python train.py --d_mlp=320 --init="uniform" --optimizer="ademamix" --decay_fraction=0.522 --final_lr_fraction=0.0 --doc_mask=false
Each number is 50 + 15 x the weight over its row's rms, rounded and kept within 0 to 99. Layers, rows and columns count from 0. The size before them is the row's rms in percent of the matrix's.

# o: layer 9 attention output (transposed), 128x128, rms 0.0751, rows 83-95,115-127, columns 0-127
# v: layer 9 attention value, 64x128, rms 0.098, rows 52-63, columns 0-127
# gate: layer 9 MLP gate, 320x128, rms 0.109, rows 0-5, columns 0-127
# up: layer 9 MLP up, 320x128, rms 0.107, rows 0-4, columns 0-127
# down: layer 9 MLP down (transposed), 320x128, rms 0.105, rows 0-4, columns 0-127
o83 111:44 25 51 22 64 44 62 57 39 23 23 32 44 53 60 58 49 61 48 60 30 24 50 45 34 56 43 36 23 35 28 45 62 76 05 36 49 39 63 53 54 33 48 43 44 51 40 42 24 48 36 51 71 48 47 38 28 47 50 77 41 49 68 53 42 44 31 39 27 48 30 58 42 66 44 40 40 55 59 67 54 62 32 21 53 69 26 41 52 74 45 47 60 33 68 53 20 41 44 47 40 99 38 62 71 56 79 40 45 44 32 61 25 42 54 52 61 53 85 50 47 62 51 42 54 43 42 40
o115 103:30 29 45 47 46 52 41 56 84 24 35 30 37 59 66 40 40 60 50 59 40 30 44 52 75 48 56 35 21 56 44 32 59 64 12 59 57 37 43 65 33 26 43 49 31 31 33 68 32 52 53 49 47 58 42 33 14 54 54 55 48 36 52 58 49 44 04 56 36 59 28 42 39 60 44 32 36 59 64 58 38 65 46 22 51 81 30 35 61 68 46 59 70 52 48 53 36 40 62 29 48 84 34 59 69 58 78 34 51 37 60 42 35 66 42 40 64 60 85 36 51 62 41 55 50 49 42 38
v52 100:53 74 54 22 69 50 65 43 27 39 66 54 65 40 48 46 47 36 65 42 33 32 58 33 52 36 48 54 54 40 55 45 65 44 58 55 46 42 61 47 17 61 24 54 51 63 47 44 79 58 70 81 47 40 46 40 49 56 59 67 16 70 69 29 51 14 26 33 39 50 45 57 28 39 54 39 73 21 50 33 44 60 34 68 54 73 53 33 76 34 47 30 63 57 49 63 73 42 80 57 12 88 76 63 48 44 42 46 57 40 30 39 40 43 56 38 54 75 58 55 60 63 55 57 38 40 55 54
o84 101:47 60 49 54 64 25 52 48 31 33 46 62 76 51 35 74 39 41 47 25 57 35 53 39 99 40 53 53 68 36 51 61 76 35 47 55 56 41 56 61 17 99 30 44 40 44 49 43 99 48 62 69 30 46 43 53 41 74 37 45 27 58 39 41 38 41 35 23 59 53 47 33 64 54 50 53 63 43 43 23 64 47 52 55 63 46 27 45 59 51 41 64 46 46 48 62 68 51 72 50 33 38 77 51 43 48 54 60 65 65 33 46 52 46 55 46 60 69 74 54 68 58 58 66 49 20 65 49
o116 091:43 41 46 52 49 25 39 54 41 42 52 61 60 49 15 60 47 45 51 38 53 36 64 37 73 41 52 53 77 22 53 52 68 41 28 57 66 52 49 64 25 87 35 29 32 53 34 39 70 27 53 76 36 38 39 47 40 74 25 32 49 33 29 28 46 43 34 20 50 48 55 24 73 48 45 39 51 63 51 25 77 60 69 45 68 38 45 48 58 59 41 59 52 47 59 33 80 59 58 52 36 48 78 64 42 34 47 62 59 64 40 27 50 48 65 65 33 78 72 45 60 64 70 70 44 28 71 58
v53 109:61 55 47 40 60 38 57 61 68 26 72 61 58 45 55 57 39 61 46 61 64 56 25 59 51 37 87 28 50 58 57 22 69 49 55 73 72 35 51 75 65 73 42 42 33 56 54 58 57 53 53 60 66 35 59 52 51 53 78 39 37 49 56 58 32 39 25 31 68 59 87 39 46 40 52 31 45 35 29 41 40 36 69 12 41 34 50 34 23 39 67 42 76 71 35 48 55 49 45 76 10 67 31 50 44 41 54 46 40 68 64 36 45 74 38 49 63 39 69 55 65 48 48 66 24 47 38 35
o85 122:70 43 32 44 81 58 64 49 63 27 61 38 64 63 49 53 32 50 48 71 62 45 22 65 34 52 63 39 40 53 73 24 69 52 40 63 61 27 62 75 39 48 19 36 37 35 57 68 63 62 35 61 61 39 71 60 32 56 70 39 57 51 39 55 48 50 55 29 62 53 63 31 12 36 54 43 50 51 43 40 53 37 59 39 55 46 58 43 66 55 60 27 55 65 50 38 64 42 63 59 10 79 44 53 52 34 40 25 47 92 47 56 22 71 32 31 47 54 72 67 53 60 45 71 38 45 42 23
o117 099:86 52 32 75 52 71 51 56 60 36 77 73 48 55 51 24 29 62 52 80 42 45 49 41 44 58 48 46 53 43 49 36 44 55 25 65 64 35 78 55 49 53 35 36 42 22 65 48 71 66 43 68 35 53 57 39 45 50 63 57 57 40 54 57 48 45 52 61 53 48 74 39 32 60 40 38 64 52 63 50 73 35 66 58 49 27 49 48 51 65 43 46 48 53 53 27 66 68 49 58 39 76 44 57 38 23 50 40 10 83 43 36 33 67 52 38 53 82 68 82 79 53 42 82 33 32 34 28
v54 112:55 85 20 49 27 14 71 35 64 37 37 53 43 40 38 35 58 64 46 43 35 65 70 77 50 38 69 26 25 42 49 63 45 49 58 66 52 54 50 27 57 44 58 60 31 54 66 32 77 68 62 10 71 38 27 70 53 48 38 63 61 48 35 67 44 42 56 29 51 88 71 49 55 68 68 48 49 56 33 41 43 54 61 60 34 52 37 46 64 38 44 54 59 41 44 27 63 46 39 42 52 48 62 60 27 32 67 32 48 49 53 44 54 53 30 48 25 70 69 27 53 70 51 39 79 59 59 73
o86 109:68 40 39 63 52 37 47 51 83 73 38 26 46 31 38 41 60 51 48 52 49 60 81 93 75 60 63 45 49 32 59 57 51 76 50 58 71 80 45 44 46 31 51 73 47 56 56 71 73 46 51 36 70 35 36 61 39 42 57 80 51 37 50 49 26 47 66 56 62 61 56 58 48 43 27 62 46 50 47 50 76 50 49 73 30 49 64 56 60 30 49 40 41 37 40 31 44 50 60 37 65 37 58 65 30 32 76 45 23 56 42 52 57 67 49 60 17 83 75 62 35 63 42 25 72 72 45 58
o118 095:60 30 37 63 51 55 57 48 68 73 61 49 32 45 50 41 46 43 52 74 53 85 81 75 83 78 56 65 67 39 58 50 55 62 36 57 70 47 61 46 55 40 60 72 48 45 67 59 69 63 60 56 55 38 34 65 34 56 44 79 52 49 44 71 20 32 74 39 49 30 59 57 64 58 34 87 48 67 40 49 55 56 32 61 44 43 70 48 47 15 48 47 44 32 20 13 47 40 57 19 51 39 44 57 37 55 71 38 33 58 45 46 57 47 37 37 25 62 53 56 46 77 23 45 71 46 56 53
v55 102:35 70 66 30 77 73 59 47 25 44 52 60 46 41 61 73 51 59 47 56 28 59 51 49 48 50 65 36 45 27 43 66 60 65 31 56 52 52 83 66 70 50 39 50 44 29 56 37 27 41 36 32 48 38 54 57 59 42 63 49 48 58 40 53 35 60 58 76 49 57 43 48 41 71 55 67 51 46 63 40 57 46 59 57 34 08 64 61 56 62 56 39 34 71 05 07 70 45 51 45 38 55 55 18 65 45 44 45 53 53 52 72 61 68 17 57 63 54 34 15 55 87 66 55 51 45 44 69
o87 112:41 67 57 45 67 54 54 46 46 66 51 68 36 49 65 67 45 42 47 41 47 77 50 38 48 47 42 25 30 49 42 65 49 70 07 46 63 50 63 57 51 56 35 43 58 45 70 71 24 34 34 47 58 19 47 60 62 73 43 76 43 63 45 47 70 63 45 26 51 36 64 44 46 53 49 66 56 78 70 59 51 48 66 20 19 37 38 64 27 83 35 50 45 54 13 15 46 29 52 43 72 62 69 22 44 70 46 31 54 26 44 52 58 52 32 52 73 49 48 36 57 73 63 54 31 54 46 58
o119 106:60 90 64 66 71 69 63 43 49 41 57 81 39 69 81 60 49 45 44 52 47 79 48 37 52 52 38 21 18 52 48 44 64 66 22 43 57 48 78 36 56 60 51 53 42 41 67 66 42 55 45 34 48 39 47 72 62 61 39 82 53 55 37 40 42 60 50 40 46 58 65 32 49 63 62 62 56 58 65 55 69 35 67 23 34 39 66 40 25 63 17 43 37 58 18 09 55 35 56 73 51 60 47 20 46 64 58 28 54 37 67 57 62 44 41 62 58 42 55 35 63 69 43 44 64 50 39 60
v56 103:37 69 58 60 39 58 33 66 39 72 15 46 45 34 59 50 39 66 45 27 44 23 58 21 57 38 38 58 64 47 54 41 45 46 58 45 49 47 47 74 44 66 76 39 45 48 53 78 52 42 41 59 56 47 45 58 20 27 66 25 41 57 38 68 50 19 39 59 56 58 52 54 37 58 37 29 40 29 15 62 71 33 56 46 50 09 29 49 55 58 43 25 38 42 91 21 62 56 43 49 54 35 69 54 66 80 39 31 65 46 41 57 58 31 45 32 49 50 64 29 66 78 45 57 52 62 55 48
o88 113:58 69 46 45 57 64 59 57 37 59 37 33 65 32 48 69 49 33 45 16 44 22 52 21 63 69 43 54 68 54 54 54 31 64 55 44 55 48 95 65 62 37 70 43 71 58 65 64 49 33 53 71 62 28 36 42 41 23 48 51 59 42 43 51 53 34 45 62 51 73 41 50 47 47 57 59 52 31 41 85 68 28 56 32 56 22 39 26 49 51 52 55 61 54 84 27 61 62 59 87 55 35 54 52 78 61 25 36 47 33 44 48 35 48 49 47 41 66 45 34 40 83 50 41 61 58 47 16
o120 088:49 57 42 60 53 47 65 54 21 65 47 36 75 22 52 84 47 28 55 10 55 46 52 37 50 58 48 54 43 53 46 51 36 45 54 54 31 61 99 71 56 54 62 66 62 41 72 63 46 40 50 62 72 41 57 71 36 33 73 57 62 48 46 46 64 46 52 43 68 64 61 51 31 56 56 59 63 42 25 72 39 23 37 43 57 33 53 42 47 66 65 49 48 63 87 48 50 55 41 87 60 32 56 54 42 56 33 29 35 27 23 65 43 58 48 38 44 63 57 51 35 91 45 50 56 69 43 47
v57 100:45 51 02 63 44 41 38 43 75 58 78 45 40 71 65 17 39 26 76 42 73 56 21 61 47 42 48 53 50 45 69 45 78 52 64 58 53 51 68 65 48 69 57 51 51 50 48 50 36 68 55 55 55 64 67 66 38 48 47 57 53 55 62 64 60 70 41 33 54 48 48 46 59 36 55 67 58 56 46 39 60 48 77 19 65 29 41 57 52 60 62 61 34 62 49 76 42 44 53 42 68 43 81 39 59 49 60 21 87 77 45 86 73 49 28 57 70 54 39 37 42 24 58 36 41 71 43 46
o89 098:41 23 06 50 63 71 20 56 64 54 62 40 40 59 53 47 66 44 93 42 52 45 44 46 38 43 61 42 57 61 58 33 79 32 72 61 34 29 59 52 50 38 35 46 50 66 35 39 07 49 56 65 66 46 70 67 32 30 70 54 59 36 57 63 39 31 46 48 32 58 54 50 34 44 55 48 53 52 39 49 33 48 51 47 59 56 82 58 41 46 39 34 55 65 42 43 78 40 01 57 63 14 54 61 59 30 51 54 72 67 80 67 58 61 39 58 60 32 49 63 56 43 60 48 43 59 54 49
o121 097:35 42 31 56 64 72 18 51 78 47 63 68 27 74 47 49 68 74 86 33 57 37 85 21 52 47 57 42 39 63 62 51 60 31 77 52 15 38 64 53 42 33 33 45 56 58 40 69 32 60 47 58 46 57 66 52 56 28 71 73 57 55 36 50 25 34 40 37 21 60 53 61 44 41 57 24 59 38 56 59 53 39 49 30 53 51 75 47 28 34 42 32 45 64 36 39 57 34 19 70 71 42 39 56 55 49 44 52 82 61 61 71 64 48 43 52 67 41 38 45 59 47 70 35 50 53 60 56
v58 103:62 45 34 58 58 63 59 43 84 51 14 35 60 53 46 33 58 55 49 21 59 56 41 54 51 42 32 36 52 43 51 33 72 62 25 65 48 41 59 64 62 52 40 52 26 51 64 39 58 26 72 55 30 68 46 64 47 30 45 64 22 61 86 43 48 46 63 36 44 52 50 67 43 47 91 58 60 42 56 30 46 44 26 37 45 54 44 51 72 46 26 26 46 56 51 51 30 45 56 67 40 18 62 53 53 56 62 60 62 76 47 69 70 40 36 55 81 59 53 28 36 39 62 76 81 67 42 79
o90 109:65 39 38 48 55 27 51 38 78 61 44 36 59 54 25 54 39 47 53 38 84 62 27 52 58 47 32 14 49 53 28 65 76 56 49 46 48 32 57 62 52 49 44 41 57 52 60 25 50 32 45 67 63 50 47 86 39 27 68 97 19 61 77 39 32 48 44 35 47 68 53 86 36 48 52 53 70 43 38 37 35 22 33 58 57 45 33 59 60 47 23 44 40 74 57 50 62 39 45 65 47 33 67 61 61 34 55 51 53 67 70 55 69 47 40 62 43 49 65 35 27 49 40 56 60 68 55 75
o122 100:59 65 40 52 52 05 49 45 45 36 44 45 58 51 29 54 29 54 68 38 64 43 33 47 35 53 54 20 39 64 28 89 55 79 37 61 39 27 57 68 51 54 35 39 58 49 52 15 58 36 46 56 32 53 50 64 62 23 55 86 41 66 59 40 31 55 64 20 35 45 58 67 31 54 67 60 67 40 42 33 43 24 49 44 47 45 51 52 64 50 41 27 33 62 52 31 66 41 34 74 63 41 48 42 56 50 52 55 40 74 67 68 65 37 53 79 44 49 25 56 20 59 58 51 53 38 48 82
v59 107:67 46 46 43 38 27 41 27 53 53 94 07 63 73 55 64 66 52 42 66 62 42 60 45 47 51 49 45 67 57 24 41 72 44 42 49 45 45 49 48 61 57 83 44 68 53 81 64 77 32 49 25 60 61 48 54 32 63 35 42 28 56 45 71 73 55 30 50 53 48 32 62 64 45 44 72 43 58 52 42 48 52 34 28 44 57 51 57 37 60 66 18 50 77 45 38 51 48 51 59 60 43 16 53 51 57 30 51 44 28 36 43 43 53 30 86 45 40 38 40 25 33 65 40 84 53 66 54
o91 093:42 38 53 51 43 41 35 40 29 51 91 36 74 76 41 31 80 76 51 79 42 42 64 45 22 49 58 43 57 61 29 36 53 37 44 62 35 61 59 56 54 41 49 43 44 51 91 65 87 34 67 52 45 72 29 57 38 11 39 44 19 52 60 64 78 59 29 39 66 45 59 52 64 51 51 58 19 50 44 25 22 33 46 38 38 65 52 57 47 57 43 31 47 56 66 56 45 42 46 58 57 69 44 48 51 54 39 45 39 25 26 48 49 49 39 51 41 37 65 35 49 36 50 46 47 71 79 45
o123 104:21 51 70 68 49 49 47 28 55 50 76 45 73 66 45 35 63 83 47 60 38 45 76 44 36 49 29 29 52 69 26 38 56 24 47 52 36 59 44 38 33 31 47 39 43 36 94 64 82 45 65 40 49 60 47 63 46 15 46 49 34 49 53 81 56 40 08 40 46 59 56 59 65 37 37 46 27 53 56 45 45 39 49 43 30 84 58 34 36 47 51 40 43 61 49 36 51 56 51 40 48 77 34 50 55 50 40 31 49 38 26 43 54 50 57 47 50 25 65 35 61 28 25 62 61 72 68 54
v60 100:47 71 55 50 43 60 77 19 40 49 46 55 47 51 29 73 28 46 71 73 35 44 27 43 50 39 22 66 56 32 65 81 47 50 70 52 45 55 56 82 48 60 68 18 58 55 45 23 31 48 47 45 60 51 33 34 53 77 62 61 40 39 44 47 56 33 46 47 33 64 39 41 62 53 60 49 51 23 71 58 39 71 46 47 52 57 35 46 49 34 58 32 74 39 56 48 64 62 70 37 56 60 75 56 52 65 37 63 76 39 52 67 42 44 69 26 24 54 51 26 50 39 73 47 52 00 38 66
o92 096:39 64 47 51 42 74 55 38 37 64 39 33 41 53 38 82 38 51 54 61 51 52 35 55 87 42 30 21 67 44 65 55 47 75 51 61 50 69 41 85 57 66 56 40 49 54 57 22 60 41 53 57 47 60 25 36 40 63 37 70 45 30 60 50 48 53 36 49 37 50 44 43 73 20 63 36 40 28 82 54 55 63 44 53 54 65 32 62 25 46 44 71 70 45 58 41 59 67 89 43 77 58 80 59 58 71 45 67 80 59 60 44 53 29 81 28 25 54 59 37 51 54 67 42 44 36 38 57
o124 091:33 26 64 43 25 91 61 28 55 60 51 46 26 56 49 79 29 52 77 57 46 69 55 57 74 49 23 43 69 45 70 48 48 49 54 63 40 50 33 75 57 74 58 51 37 62 52 60 53 40 62 54 74 54 39 39 33 71 41 81 56 32 47 43 56 47 38 44 37 47 49 29 71 23 69 37 26 49 63 63 60 63 47 38 47 66 57 40 20 36 51 61 75 30 39 52 58 57 83 42 59 65 62 41 64 74 63 35 86 54 54 37 37 38 60 19 35 59 58 39 68 49 60 41 59 47 53 67
v61 096:50 27 74 42 48 40 45 62 51 44 40 46 46 51 68 37 36 60 55 82 51 57 25 40 43 66 27 45 40 56 39 33 21 50 59 28 39 51 77 59 47 46 32 80 53 35 39 50 31 66 56 64 55 51 57 58 88 47 59 58 68 60 74 66 65 58 50 59 24 78 57 62 33 57 77 25 54 60 75 56 33 50 36 53 77 43 53 45 22 22 67 13 45 80 67 32 39 37 45 41 30 65 44 48 68 67 38 51 67 61 59 49 74 61 52 48 56 65 43 72 45 62 56 42 62 47 71 56
o93 101:39 51 42 68 39 55 38 80 50 55 27 83 29 36 53 42 08 50 42 65 57 43 35 36 67 62 47 48 33 77 32 52 52 37 54 29 52 56 75 49 75 65 50 43 36 26 76 24 43 41 51 69 35 58 50 29 51 40 32 55 48 52 58 63 48 62 45 43 30 68 56 60 50 24 68 46 73 79 65 40 46 20 39 75 68 24 19 67 24 29 41 43 40 51 58 55 48 43 43 56 39 44 40 46 69 41 44 56 84 61 52 45 62 30 41 54 77 49 48 40 53 57 55 50 41 33 28 27
o125 102:45 45 37 63 35 54 30 70 43 68 27 62 21 40 42 34 25 63 45 68 50 46 48 40 53 47 53 66 43 54 36 43 40 42 44 59 63 63 70 34 58 79 46 44 33 26 65 42 37 56 45 68 34 53 43 33 38 44 46 43 46 43 37 60 56 74 48 43 59 52 35 75 74 28 37 51 76 93 59 34 64 30 51 71 79 14 24 71 46 25 33 49 38 20 56 56 55 53 44 64 49 34 45 42 52 25 62 73 71 66 57 43 66 42 33 56 76 44 44 57 72 57 53 58 32 29 43 31
v62 110:63 54 16 42 69 45 55 47 26 66 50 53 47 37 71 31 36 83 53 47 42 66 26 64 51 44 40 55 38 43 49 72 56 52 20 63 69 46 32 55 58 43 58 17 50 65 44 49 31 66 66 76 45 53 39 71 53 70 53 61 54 49 40 48 66 19 52 62 67 28 43 67 43 44 58 34 39 51 32 72 50 38 80 45 48 39 47 48 28 66 24 49 32 38 82 68 79 30 66 48 37 71 39 74 58 54 64 70 46 55 17 36 36 43 57 61 33 25 58 36 56 66 42 54 51 39 49 26
o94 128:47 61 44 32 73 52 79 51 34 53 65 73 31 29 53 50 43 79 29 49 35 68 47 55 44 51 23 48 53 54 52 47 42 48 34 45 55 37 67 63 57 32 34 15 47 82 31 27 43 67 61 57 36 37 33 59 49 45 68 53 59 49 36 67 41 03 68 65 39 50 42 58 50 70 65 61 33 50 29 74 73 48 50 50 58 24 37 39 39 48 44 58 49 48 83 60 52 45 24 46 45 61 38 71 61 64 61 87 45 64 46 58 39 43 51 51 50 54 70 44 50 47 41 24 71 17 72 38
o126 105:43 53 46 45 76 52 77 47 38 58 68 71 63 53 45 52 60 50 48 35 63 71 35 57 31 39 13 52 38 53 80 45 42 34 51 42 63 38 45 76 55 22 40 30 59 51 34 32 55 74 86 53 53 30 35 51 42 67 60 40 75 66 40 65 54 20 60 52 68 53 49 58 40 67 50 44 29 49 57 58 60 48 41 46 68 13 67 49 38 55 56 50 34 60 87 45 82 41 41 31 64 54 54 82 54 63 60 80 39 67 38 68 36 46 62 61 41 56 64 51 35 41 47 62 62 16 67 46
v63 103:48 61 55 39 37 54 46 55 47 47 73 55 47 73 70 55 55 52 45 75 60 50 64 30 50 30 60 27 65 55 42 70 39 38 53 46 38 38 42 31 49 35 47 63 66 69 50 37 69 56 59 52 61 32 59 51 79 14 55 93 27 55 35 86 82 29 45 49 49 68 53 62 43 81 33 58 63 52 35 52 59 42 65 59 65 29 16 49 67 37 27 69 59 47 46 54 37 63 30 50 75 61 77 27 28 51 34 43 49 45 34 69 47 56 22 63 68 44 53 40 70 73 47 59 45 50 61 55
o95 113:55 43 62 75 33 57 12 37 44 36 60 50 54 69 62 56 60 62 64 60 60 54 55 31 65 48 67 45 86 27 43 53 38 31 38 28 46 38 36 48 39 37 47 73 63 61 50 52 75 51 58 58 49 36 37 44 59 26 40 71 29 51 48 73 73 22 53 43 59 57 57 30 27 79 48 56 74 44 46 30 76 29 52 22 42 41 14 36 65 28 39 55 44 41 38 46 31 73 41 51 74 46 51 26 37 68 34 48 50 32 30 60 51 55 42 48 61 43 63 62 74 70 42 80 54 42 61 61
o127 094:42 36 50 79 39 70 32 59 88 56 48 48 32 70 70 65 54 64 50 56 67 65 44 54 74 67 65 54 88 35 38 38 48 39 41 48 65 56 60 39 43 38 52 74 57 57 57 65 64 71 61 49 78 35 50 43 49 53 57 59 51 36 38 85 63 24 49 65 50 71 50 38 39 79 39 56 62 60 39 31 63 40 34 40 76 25 15 41 59 34 29 67 57 51 32 36 43 66 48 48 45 39 61 40 29 75 36 50 67 36 50 48 37 62 24 33 63 22 70 47 52 67 26 44 59 50 62 52
gate0 103:35 48 55 38 55 70 64 29 77 65 47 42 38 20 67 40 67 72 38 19 31 50 39 22 45 24 55 37 63 42 55 72 51 56 38 59 48 39 25 61 20 49 74 52 57 76 70 50 61 34 28 29 45 70 57 85 61 72 50 46 67 49 52 57 47 21 48 11 41 53 49 33 34 37 48 55 49 46 44 66 40 41 20 23 41 58 42 43 67 44 65 71 45 55 56 43 35 56 50 60 60 19 34 35 33 46 59 44 60 44 62 66 38 29 38 23 59 49 35 29 55 42 32 39 46 48 52 53
up0 100:47 61 43 66 44 61 39 40 29 83 61 64 60 57 40 53 70 43 55 66 44 47 82 38 43 54 67 25 82 43 41 60 42 53 37 56 33 35 30 41 66 45 57 70 29 62 52 46 62 55 63 35 72 60 60 71 62 67 60 63 52 62 27 54 29 40 43 44 64 24 56 40 66 63 60 40 60 48 61 02 24 53 56 60 32 29 49 60 64 66 18 39 25 42 38 57 63 26 56 42 58 57 50 58 48 54 43 41 43 24 85 70 59 31 66 25 79 52 39 72 59 47 49 50 65 35 48 66
down0 108:57 78 79 43 36 63 14 59 71 23 37 33 53 74 59 39 66 62 49 63 54 66 59 59 60 25 36 32 50 47 58 27 51 47 45 58 58 49 38 52 44 31 46 55 31 36 42 60 67 72 74 25 31 79 58 52 74 41 43 56 45 71 49 55 49 49 42 59 36 45 63 38 58 49 56 50 55 32 61 14 51 54 19 60 32 58 43 53 30 39 39 63 34 36 51 41 87 42 53 58 30 30 24 54 53 65 70 81 54 41 24 57 79 51 53 62 45 56 51 83 63 34 66 42 49 65 43 44
gate1 108:57 52 46 68 61 58 41 69 47 32 87 45 50 51 35 40 44 54 46 46 74 37 32 46 35 75 31 75 53 30 38 38 23 44 42 30 61 41 62 35 73 24 75 27 46 51 64 38 46 22 67 41 57 43 53 46 48 18 37 32 45 72 18 29 61 35 55 30 59 65 33 57 44 56 64 62 40 60 28 77 62 40 63 56 57 38 72 37 48 53 37 51 47 55 41 15 66 50 27 54 37 56 45 50 45 44 45 42 50 37 84 83 70 53 19 45 39 49 59 38 69 56 56 33 62 45 28 55
up1 105:48 76 22 55 70 44 47 56 67 77 39 37 45 55 39 86 54 47 51 46 70 45 52 74 40 85 36 33 74 23 67 42 52 48 28 53 79 60 19 56 28 63 70 53 80 36 65 62 53 28 35 39 56 39 26 42 60 35 50 27 38 49 47 60 45 68 60 39 61 66 75 53 32 38 77 48 59 36 67 63 40 53 49 60 34 53 40 65 29 70 59 57 38 68 55 47 61 49 61 68 46 37 24 55 49 60 52 47 36 46 49 64 49 33 61 40 48 72 44 57 55 36 43 33 61 32 34 09
down1 113:64 37 76 53 72 72 52 53 58 44 57 73 54 81 43 58 54 41 54 57 59 63 42 28 82 68 73 15 73 47 26 72 51 49 31 77 55 58 30 65 25 53 70 80 31 34 42 55 62 67 66 54 53 54 51 73 70 67 48 62 55 36 61 36 47 57 53 55 38 49 42 21 28 59 23 65 56 37 47 54 64 26 59 58 87 26 66 59 51 52 30 71 43 67 38 64 43 49 41 69 58 55 43 45 33 51 65 82 53 52 28 68 48 61 52 53 57 45 27 53 32 69 61 45 54 54 57 46
gate2 107:74 57 33 68 58 42 46 27 42 37 53 54 89 57 55 42 50 50 47 42 42 44 71 02 32 24 52 51 47 65 39 55 45 24 58 29 25 49 45 41 62 54 50 44 34 67 32 59 49 40 51 36 69 53 44 38 48 36 35 84 55 57 67 53 65 56 50 53 56 74 55 50 64 49 32 40 66 60 53 45 54 39 48 25 44 53 43 58 38 39 13 80 56 53 72 46 60 24 47 53 64 51 71 76 25 44 41 78 61 26 25 54 48 64 88 43 73 44 25 30 54 54 42 65 45 30 51 57
up2 110:62 53 63 29 41 67 34 52 51 08 51 78 72 30 65 64 31 67 65 43 50 46 28 56 44 56 40 23 58 49 27 72 62 44 38 39 50 50 40 57 52 68 67 27 46 31 52 22 62 57 50 52 34 28 64 71 71 75 50 06 47 56 41 53 65 35 64 47 39 42 54 53 56 34 56 55 64 49 42 43 72 53 62 70 49 80 62 47 31 32 50 47 54 45 56 50 44 81 53 20 70 30 58 52 67 65 59 35 55 47 23 62 42 25 48 39 39 77 74 25 30 47 40 56 62 45 55 54
down2 109:59 58 46 52 82 28 60 42 64 46 60 54 33 37 50 47 72 72 39 19 43 33 29 44 14 39 74 41 53 47 58 35 34 19 32 57 46 67 68 61 65 47 48 55 30 67 68 84 56 43 54 49 77 46 57 43 34 54 45 36 80 69 33 28 54 50 52 53 10 50 50 40 57 39 47 48 34 47 54 46 70 65 53 51 45 91 56 42 23 73 49 50 48 37 49 43 42 76 30 48 42 49 72 61 51 60 56 50 51 61 66 42 51 19 60 53 29 51 37 50 32 41 85 36 59 46 69 40
gate3 100:78 29 25 41 49 60 70 26 91 57 36 52 67 49 51 54 33 46 77 51 59 78 30 66 47 41 78 41 62 29 55 43 68 54 56 77 26 61 51 36 27 52 48 84 46 72 46 45 18 59 65 53 79 45 45 41 40 64 65 48 79 56 48 42 44 56 74 62 45 49 64 23 59 67 47 69 27 67 66 34 57 80 38 54 62 50 73 59 32 75 49 63 72 43 43 52 55 46 52 53 40 48 53 44 35 38 48 42 55 61 50 38 65 71 55 50 72 41 67 68 62 53 45 41 25 39 63 56
up3 096:41 68 35 60 72 29 55 56 61 54 36 60 49 46 53 71 28 43 35 78 59 44 25 46 57 35 76 35 43 66 55 74 59 63 55 36 60 48 22 45 25 35 40 51 22 60 29 46 44 62 53 67 50 60 49 56 74 48 41 31 47 45 43 50 40 42 30 49 42 52 61 53 37 56 32 54 72 51 03 35 52 47 48 39 56 60 60 82 16 66 47 46 61 66 53 38 66 53 41 50 47 52 39 71 58 20 44 23 69 54 56 42 42 60 51 58 66 35 62 61 26 23 60 56 11 26 22 34
down3 100:47 59 95 55 34 45 42 54 27 62 55 41 56 25 44 23 64 62 53 41 58 37 45 49 49 22 24 42 47 64 41 54 45 25 36 24 83 52 62 45 58 51 65 38 74 33 46 51 69 41 29 77 74 34 55 47 56 43 52 72 46 43 60 55 59 42 79 19 69 36 39 55 47 54 45 62 37 24 32 42 32 49 72 27 36 54 26 38 40 40 38 32 52 40 51 60 44 36 39 45 58 41 52 60 45 58 51 44 27 38 36 23 38 63 42 69 52 50 35 56 59 67 21 77 87 68 55 53
gate4 099:39 42 43 39 47 49 81 49 60 54 51 83 49 78 20 23 48 40 35 52 19 68 39 31 47 63 33 44 50 58 64 90 63 61 70 41 66 43 59 49 19 41 40 73 42 28 28 45 52 63 54 35 51 42 70 69 53 43 41 28 54 55 32 41 51 41 59 60 57 72 47 17 55 48 30 55 59 60 60 46 51 74 40 64 41 65 34 33 44 65 29 39 65 46 64 64 45 56 45 52 46 62 59 77 59 32 20 41 23 44 49 38 42 38 40 54 51 53 14 60 37 77 28 67 31 44 68 51
up4 092:67 39 30 49 47 90 39 34 62 42 42 53 49 41 39 74 51 47 68 60 40 75 30 46 54 31 27 83 48 50 31 57 55 26 43 55 89 44 49 55 72 36 45 71 47 41 42 34 37 36 72 49 64 43 82 34 70 33 35 63 60 49 55 38 58 35 37 58 41 43 58 57 33 50 47 30 75 54 44 73 45 71 74 75 66 63 38 44 62 49 35 84 72 57 69 46 33 44 64 44 57 66 49 75 52 47 32 58 58 54 45 33 56 43 33 64 58 60 77 68 55 53 74 45 58 84 53 44
down4 094:40 84 54 74 48 52 54 38 43 91 50 75 36 53 28 51 64 46 86 45 77 55 44 52 55 34 66 28 45 56 47 68 50 48 44 58 57 54 66 24 41 58 67 44 41 55 55 66 59 49 61 60 51 44 71 80 45 55 27 40 44 65 57 58 61 70 48 47 37 53 97 72 52 60 24 66 51 28 79 68 33 44 60 54 29 57 44 69 42 46 36 53 52 39 53 66 64 40 40 50 48 47 32 55 54 67 35 43 65 40 40 28 60 64 51 40 10 34 26 71 52 23 48 49 30 52 70 63
gate5 106:33 23 29 63 84 40 56 52 45 55 47 50 48 29 39 28 48 62 88 37 44 47 60 43 41 58 76 67 69 44 38 59 42 50 55 58 76 59 25 53 73 56 52 34 76 66 50 71 54 45 22 54 35 75 58 49 47 29 40 66 40 66 45 32 36 33 63 51 30 34 53 51 72 57 89 61 67 67 29 23 65 72 39 69 53 51 54 64 69 66 34 34 61 53 50 35 44 48 46 51 52 52 46 50 37 25 56 43 66 60 23 21 51 47 52 47 27 43 20 28 71 59 58 42 38 35 53 48